python train.py --hidden_size=384 --num_attention_heads=4 --norm="layernorm" --positions="learned" --bias="all" --init="normal" --init_std_down=0.00378 --warmup_steps=200 --schedule="wsd" --doc_mask=false
Each number is 128 + 32 x the weight over its row's rms, rounded and kept within 0 to 255. Layers, rows and columns count from 0. The size above them is the row's rms in percent of the matrix's.

# layer 7 attention output (transposed), 384x384, rms 0.312, rows 310-326, columns 0-95
size [ 99  91  90 102  92  96  96  97  95  94 100  91  91  91  91 101 100]
[[ 86 158 134  83 165 126  94 142 120 123 108 138 107 157 116 118  76 168 123 117  94 194 191 115  93 139 100  55  88 108  93 104 128 147 114  73 161  66 167 152  89 151 112  81 111 157 125 104 129 169 139 123 179 107  92 110 159 124 116 147 110 135 109 149 114 139 102 133 123 143 122  96 160 171 103 142 154 154 132  67 179 116 154 123 131 169 153 142 170 119 121 120 156 158 135 148]
 [ 94 104  92  95 119 150 110 122  58 108 133 137 132 168 127 132 181  68  95 149 186 146  57  77 151 117 113  95 111 107 137 107 146 131 147 156 154 128  59 150 129  93 108 121 135 165 129 124 162  63 134 210 155 109 142 131  75 192 151 153 126 103 138 112 158 151  87 107 125 159  78 123 153  92 168 119 146 124  68 124 139  79 129 124 128 121 155 153 142 146 134 125 158 102 126 142]
 [159 125 137 142 133 137 109 152 148 144 220 115 169 115  85 136 141 148 160  93 101 172 135 144 120 160 129 199 127 110 100 119 124  94 124 129  99 138 160  86 156 154 188 127 200  60 113  45 123  97 160 159 141 115 168  97 168  80 123 133 210 100 135 151 123 170 119 166  71 110 165 120  75 122  98  94  81 109 132 134  96 126 151  94 164  63  55  83 146  93  83  48 169 120 120 142]
 [138 126 222 163 121 167  80 102  62 154 142 129 131 103 134 167  95 139 123 144  70 161 155 134  95 120 142 115 161  99 145 123 171  68 157 125 132 127 190 168 146 139 166 158 107 119 182 144 134 164 115  94 126 100  91 169 151  94 147 114 108 123 144 140 139 105 164 162 127 118 180  79 183 126 143 128 101 145 157 179  92 184 124 106 135 146 106 115 179  75 110  95  40  97 148  96]
 [173 131 113  90 126 132 131  98 100  98 139  68  73 118 119 125 193  75 129 160 143 128 101  82 100 139 172 152 184 138  76 157 126  94 143 161 159 124 113  84 138 116 163 152  91 113 169 148 126 146 104 178 158 130 187 143 170 139 118 111 130 161 119 153 142 166 137 194 153  94 174 116 127 157 104 150 121 192 151 119 130 104 160 162 107 157 133   8 146 160  91 148 221 154 148 152]
 [154 142 150 110 111 156 165  66 183 127  93  77 171 159 108 157 161 125 153 128  73 118 128 118 141 156 146 170  98  70 152 155 143 110 153 137 128 184 139 130 114 125 159 118 120 117 150  81 100 175 122 105 135 144 101 187  67 171 170 113 115  74 107 178  85  87 118 114 145 133 131 111 131  88 161 107  88 128 147 158  88 142 149 141  84 130 125  95 187 130  94 106 197  99  93 108]
 [193 134  92  77  98 106  45 117 146  77 145 149 175 134 117 136 110  92 178 132 140 160 137  82 119 117 114 130  71 129 100 157 106 202  82 125  76  88 146  93 108  73 135 112 101 108 103  80 150 146  85 140 179 172 141 167 124 129 153 137 148 138  59  89 181  95 150 127 114 135 161 114 149  91 127 146 189 133  98  52 106  77 109 162 131  69  65 117 128 169 103  82 207 117 118 106]
 [163 141 132 158 200 122 121  99  71 129 109  87  90 134  86  75 206 146 123 158  86  82 102 113 140 174 146 149 103 144 154 153 120 121 128 129 107  79  97 105 162 161 129 106 102 157 129 121 109 114  88 126 105 113 108 235 121 128 125 159 113 188 163 143 129 139 121  41 128 128 167 110 159 114  96 109 113 171 105 121  77 107 103 143 107  71 144  82 150 132 124 107 139 105  90 128]
 [150 116  93 110  91  68  82  98 160 109  97 154 114 103 180 143  63  90  84 112 151 114 135 172  75 103 177 105  84 142 175 165 155 113 143 109 154 127 140 129 142 133 160 153 191 106 151 137 156 164 136  85 151  88 110 153 112  58 100 122 201  75 168 145 146 108  94 136 116 123 144 155 161  74 152 135 149 145  80 113 115  76  94 153 114 148 125 149  90  82 104 150 122 124  84 124]
 [134 134  89 144 118 103 127  68 155 121 157 152 145  67 158 104  75  74 109 104 136 121 124 158 177 162 138 161 180 151 125  86 155 212 152 140 145 139 151  97 135 141 196 145 138 104 173 110 185 136 164 111 109  89 108 180  73 133 112 135  80  94 164 116 121 151 103 141 170 142 117 170 181  78 102 157 126 149 112 142  90  95 166  71 131 125 156 158 151 130 144  89 168  92 115 154]
 [119 117 105 205 109 105  91 129 131 125  74 133 163  57 171 142 105 110 157 126 126 123 173 155 145  68 131 107 143 102 109 138 124  97  95 133 151 101 152  90 131 105 143  90 156 134 158 112 138 135  99 145 103 123 136 126 194 129 167 130 172 138  96 188 139  86  97 143 172 188 105  94 126 153 103 138 129 129 139 146 141 137 161 104 118 120 175 157 137 168  87 162  58 161  70 162]
 [153 137 139 111 115 133  98 133 128 139 162 170 149 134 166 128  74  86 115  93 186 184 140 150 116  69 152 141  39 194 125 168  66 161  80 130 109 120 120 156  88 137 158 122 145 118 168  84 140 123 108 111  86 130  67 175  67  64 114 182 122  90  91 158 145 149 112 114  74  81 159 119  85  95 160 128 132 108 111 107  70 142  94 187  73 109 124 130  98 108 106 118  62 103 173  91]
 [145  84  91 123 116 107 129 139 186 140 128 180 174 127 185 102 107 108 130 169 132 198 185 118  92 107 120 130 115 148 104 129  73 132 152  57 123 124 228 113 141 124 161  82 132 142 208 101 156 138 119  87 101 125 132 102 122  98 111 119   5 102 113 167 143 136  80 111 149  66 141 179 129 117 191 135 177 137 129 125 106 133 114 149 138 130 143 127  35 104 145  51 117 113 106 131]
 [123 157  53 155  88 124 141 121 147 108 130 132 137 178 160 170 144 173 112 127 132 105 147 161 137 158 173 165  98 175 155 113  96 157 119  94 207 108 132 165 136 137  92 101 127 122 112 195 119 118  95 101 166 175 180 191  76 125 150 118 198 106  81 104  81  74 142 107 196 119 124  93  90 143 133  73 139 105 176  93 166 122 181 148 159 178 137  74  93 139 106 183 140 116 116 124]
 [141 120 140 155  99 165 117 117 157 173 125 112 112 178 181 108 115 130 153 131 139 207 155 164  58 110 131  86 141 117 118 142 116 119 118  35 216 125 188 110 102 130 129 137 150 123 144 152 124 131 118  47 122 127 154  83 149 148 154 119 118 197 152 122 108 152  91 157 132  96 155 121 135 130 125 177 168 126 121 187 125 152 170 177 187 144 170 149 127  81 181 113  49 151  80 176]
 [130 108 172 155 146  69 132  48 189 107 129  96 127 105  77 126 124  81  55 144 207  74 173 159 113 103 161 148 109 124  94 177 134 177 184 189 100 156 152  94 108 111 130  77 142 153 110 157  93 132 125 128  97  89  94  82 101 110 114 148   7 139  75 185 162 129 115 143 121 135 125 158 157 127  95 177 138 148 130 140 127 115 146 186 122 131  87 122 139 156  83 113 128 131 127 130]
 [ 96 160 132 143 122  58 125 162 134 191  99 138 185 178  64 174 187 120 123 107  60 114  85  98 112 133 175  52 149  65  84 137 197 102  97 181 160  79 104 142 182 162 141 151  75 150 107 121 127  92 114 195  99 136 118 161 126 107  96  61 212 104  76 156 110 132 125 120 122 150  95  77 122 101 141 159 142 155 138 107 138 125 124 103  74 111 143 124 137 143 150 130  93 132 110 178]]
# layer 7 attention value, 384x384, rms 0.0458, rows 311-326, columns 0-95
size [ 94  97 108  98 101  99 104 101 101 103  99  98  99  95 103 103]
[[ 93 141 166 117 133 105 116  88 145 142  80 153 157 116 133 143 149 114 122  95 157 157 125 126 144 165 149 123 115  56 157  70 135 154 139 112 125 106 109 127 150 180 133 128 136 116 148 156 158 176 151  44 144 161  37 116 178 120 114 117 138 141  80 139 141 136 155 138  92 142 142 179 156 126  78 126 135 127 114 197  69 220 125  80 144 132 117 148 121  98 126 115 141 160 117  83]
 [175 162 157 147  91 116 100 171 121 139  55 144 129  70  78 191 100 143 114 189 128  95 134 127 162  72 119  72 168 143 148  97 166 179  90 121 103 184 153 156  94 162  84 107  72 141 149 184 110 143 112 118 150 117 154 106 147 121 101 161 118 184 105 112 103 107  89 100 165  86  57 158 242 147 170  97 164 138 148 109 127 110  61 168  51 130 177 123 115 141 139 147 125 102 150 118]
 [112  59  81 132 150  70 134 153 140 118 154 143 121 138 140 118  77 117 139 101  82  79 114 130 168 102 154 176 103  98 165  96 105 168 139 164 164  75 113  76 132 166 146 105 136  54  84 175 108 117  85  85 101 193 113 157 162 186 127 167 146 182 160 127 117 110 166 155 117 153 166 178 113 148 143 174 139 120 155  73 135 115 111  77 145 150 137  84 120 161 171 108 144 183 158 192]
 [129 120  82 145 166  79 105 142 162 141 133 106 161 114 129 115 107 162 162 132 118  96 156  87  82 135  78 147  97 104 110 176 118  87 141 144 100 141 119 126  79 137 121 138 134 165 131 160 135 136 172 101 105 152  90 137  93  96 132  88 140 173 177 177 142  93 131  39  91  59 100 140 119  57 131 105 124  97  96 150 142 124 144 126 189  70  94 173 103 122 173 119  76 124 131 122]
 [ 70 145 169 108 143  91 103 129 114 157 149  90 137 103  94 113 122 156 137 112 176 125 136 160 179  84 152  78 153 114 114 106 100 101 131 135 141 144 132 123 119 152  46 154  76 139 112 153 168 144 123 124 128 165 178 149 102 124  43 120 108 113 170  64 133 192 141 135 132 133 129 150 125 167 147 163 159 117 140 126 169 147 106 112 155 180 150 144  68 145 124 152 138 148  96 171]
 [ 83 115 142 155 148 150 185 130 112 158 106  71 115 103 101 164 113 110 115 101  98  40 164 108 157 147 168 152 135 122  98  85 104  91 123  88 131 148  93 164 151 187 122 101 119 151 195  85 148 117 134 106  91 135 172 160  87  55 127 181 123  89 150 159 124 121 175  59 164 176 120 125 184 162 171 122 101 166 177 137 167 197 164 115 165 134 151 151 150  97 142  98 156  79 129 134]
 [ 80 170 119 128  55 135 108 185 106 140  84 177 133 140 138 122 118 119  87  84  78 118 158 165 128 165 126  68 135 133 118 149 177  97 126 112 124 166 177 147  89 143 191 143 152 118 137 175  93  77 180 118 200 150 145  94 153  62  85  91  89 123 110 178 156 131 154 102 153 123 155  80 160 128 179 126 180 120 141 135 118 125 119 203 159 124 115 106 132 130 100 195 130 140 136  90]
 [165 142 189 113 117 146 198 147 181 150 143 157 158 161 124 156 134 114 133 108  44 146 138  86 132 168 133 160 167 135 111  53  93 143 172 138 139 144 170 124 198 185  82  92  66 153 105 100 119  71 151 120 120 116 133 100 145 212 187 122 150 162 123  98 109 151 165  82 159 110  80 108 118 142  78 154 100  88 170 105 161 172 186  84 165  98 139 146  96 121 131 152 117 107 150 135]
 [159 152 182  94 167  97 172 186  64 176  39  96 147 165 168 191 135 173 161 126 118 134  88 118 137 170 150 149 104 135 162  91 101  62 151 141 140 139 121  94 129 115  87 107 124 143 131 213  83 143  98  82 160  94 116  99 137  91 128 170 109 146  91 140  93  92 173  91 125 124  75  98 129 152 141 104  89 135 165 143 155 118 118 110  97  97 105 141 119  95 122 149 123 136 110 135]
 [ 95 104 125 123 140 113 119  91  88 124 147 187  86 192 141 139 101 180  89 173 151 102 100 127  47 120  99 147 126 188 165  58 135 124 114 214 149 142  39 101 146 131 115 117  67 110 100 130 108 162 124 121  97 195 161 102  57  90 173  94 170 134 168  92 135 158 155 122 163  95 115 107 123  75 113 161 144 174 131 132  94  94 120 113 167 135 160 116 116 181 182 139 173 123 117 118]
 [112 179 133 143 125 139 144 164 113 107 112  87 154 157 128 149 177  83 109 155 135  87 157 153 199  88 136 153 172 116  70 147 143  91 145  97 181  94 125  53 130 127 129  60 122 135 101 154 126 161 140 155 114 114 169 125 160 147 156  91  82 117 121  99 158 128 144 158 138 177 153 127 101 180 162 136 144 121 163 136 151 136 165 174 117 254 170 104 116  88 115 116 179 133  43 140]
 [160 123 115 138 141 129 139 129 141 108  90 166  77 167 146 122 115 127 149 163 111 105 146 151 164 143  77 167 127 147 130 152  58 164  90  78 133 124  96 160  81 128  80 109  96 156 126 133 150 127 141 161  45 154 120 125 134 155 117 181 119 117 114  96 145  99 126 135 131 148 103 146 116 162  96 140 111 124 160 121 139  97 116  49 122 144 123 121 188 143 134 145 144 164 125 106]
 [162  90 121  91  90  92 148 102  85 124 242 100 216 147 127 104 110 103 107 116 144 135 122  81 127 126 136 164 124 132 112 195 154  83 176 131  99 129 160 121  93 155 133 167  44 112 147  69  74 104 104 139  69  62 144 102 173 122 144  70 130  95 154 173 154 125 110 172 106  79 164 149 122 181 160 206 126 128  64 144 122 153 130 124  98  76 146 107 130 131 163  89  74 167 158  68]
 [104 144 121  74 141 135 106 134 132  71 149 175  91 109 178 106 141 138 138 139  93 127 165  99 148 160 103 148 113 129 123 142 107 156 120 139  93  98  90 106 169 119 165 128 104 122 131 130 111  87 145 145  82 137 118 146 192 120 118 116 124  86  73 162 135 118 132 186 159 135 104 121 115 124 127  83  66 145  30 113 115  81 122 100  76 131  47  58 130 153  70 144  51 150 166 126]
 [108 156  98 177 162 125 126 169  79  87 139 151 155 188 174 105 109 191 174 144  86  89  80  82  69 128 111 147 130  80 118  95 103  74 121 166 128  66 130 119 112 119 147  49  95 155 140  94 130 125  96 117 184 150 168  98 117  83 188 125  87 105 143 108 122 133 145 146 135 172 133 134  84 160  78 144 156  65 127 126 139  99 137 188 147 132  78 166 149 151 189 189  87 153 128 135]
 [133  96  53 131 105 154  68  97 125  77 188 131 112  47 177 128 104  92 124 109 200 104 132 160 106 128 134 112 166 130 136 146 156 185 172 134 159 164  83 101 143 163  86 129 144  60  65 135  99 129 126  70 143 104 171 121 139 106 134 111 127 194 158 141 108 113 104 120 113 131 128 148 111 111 122 131 124 144  77 139 135 244 116 163 209 121 176 140 129  81  77 133 112  89 163  88]]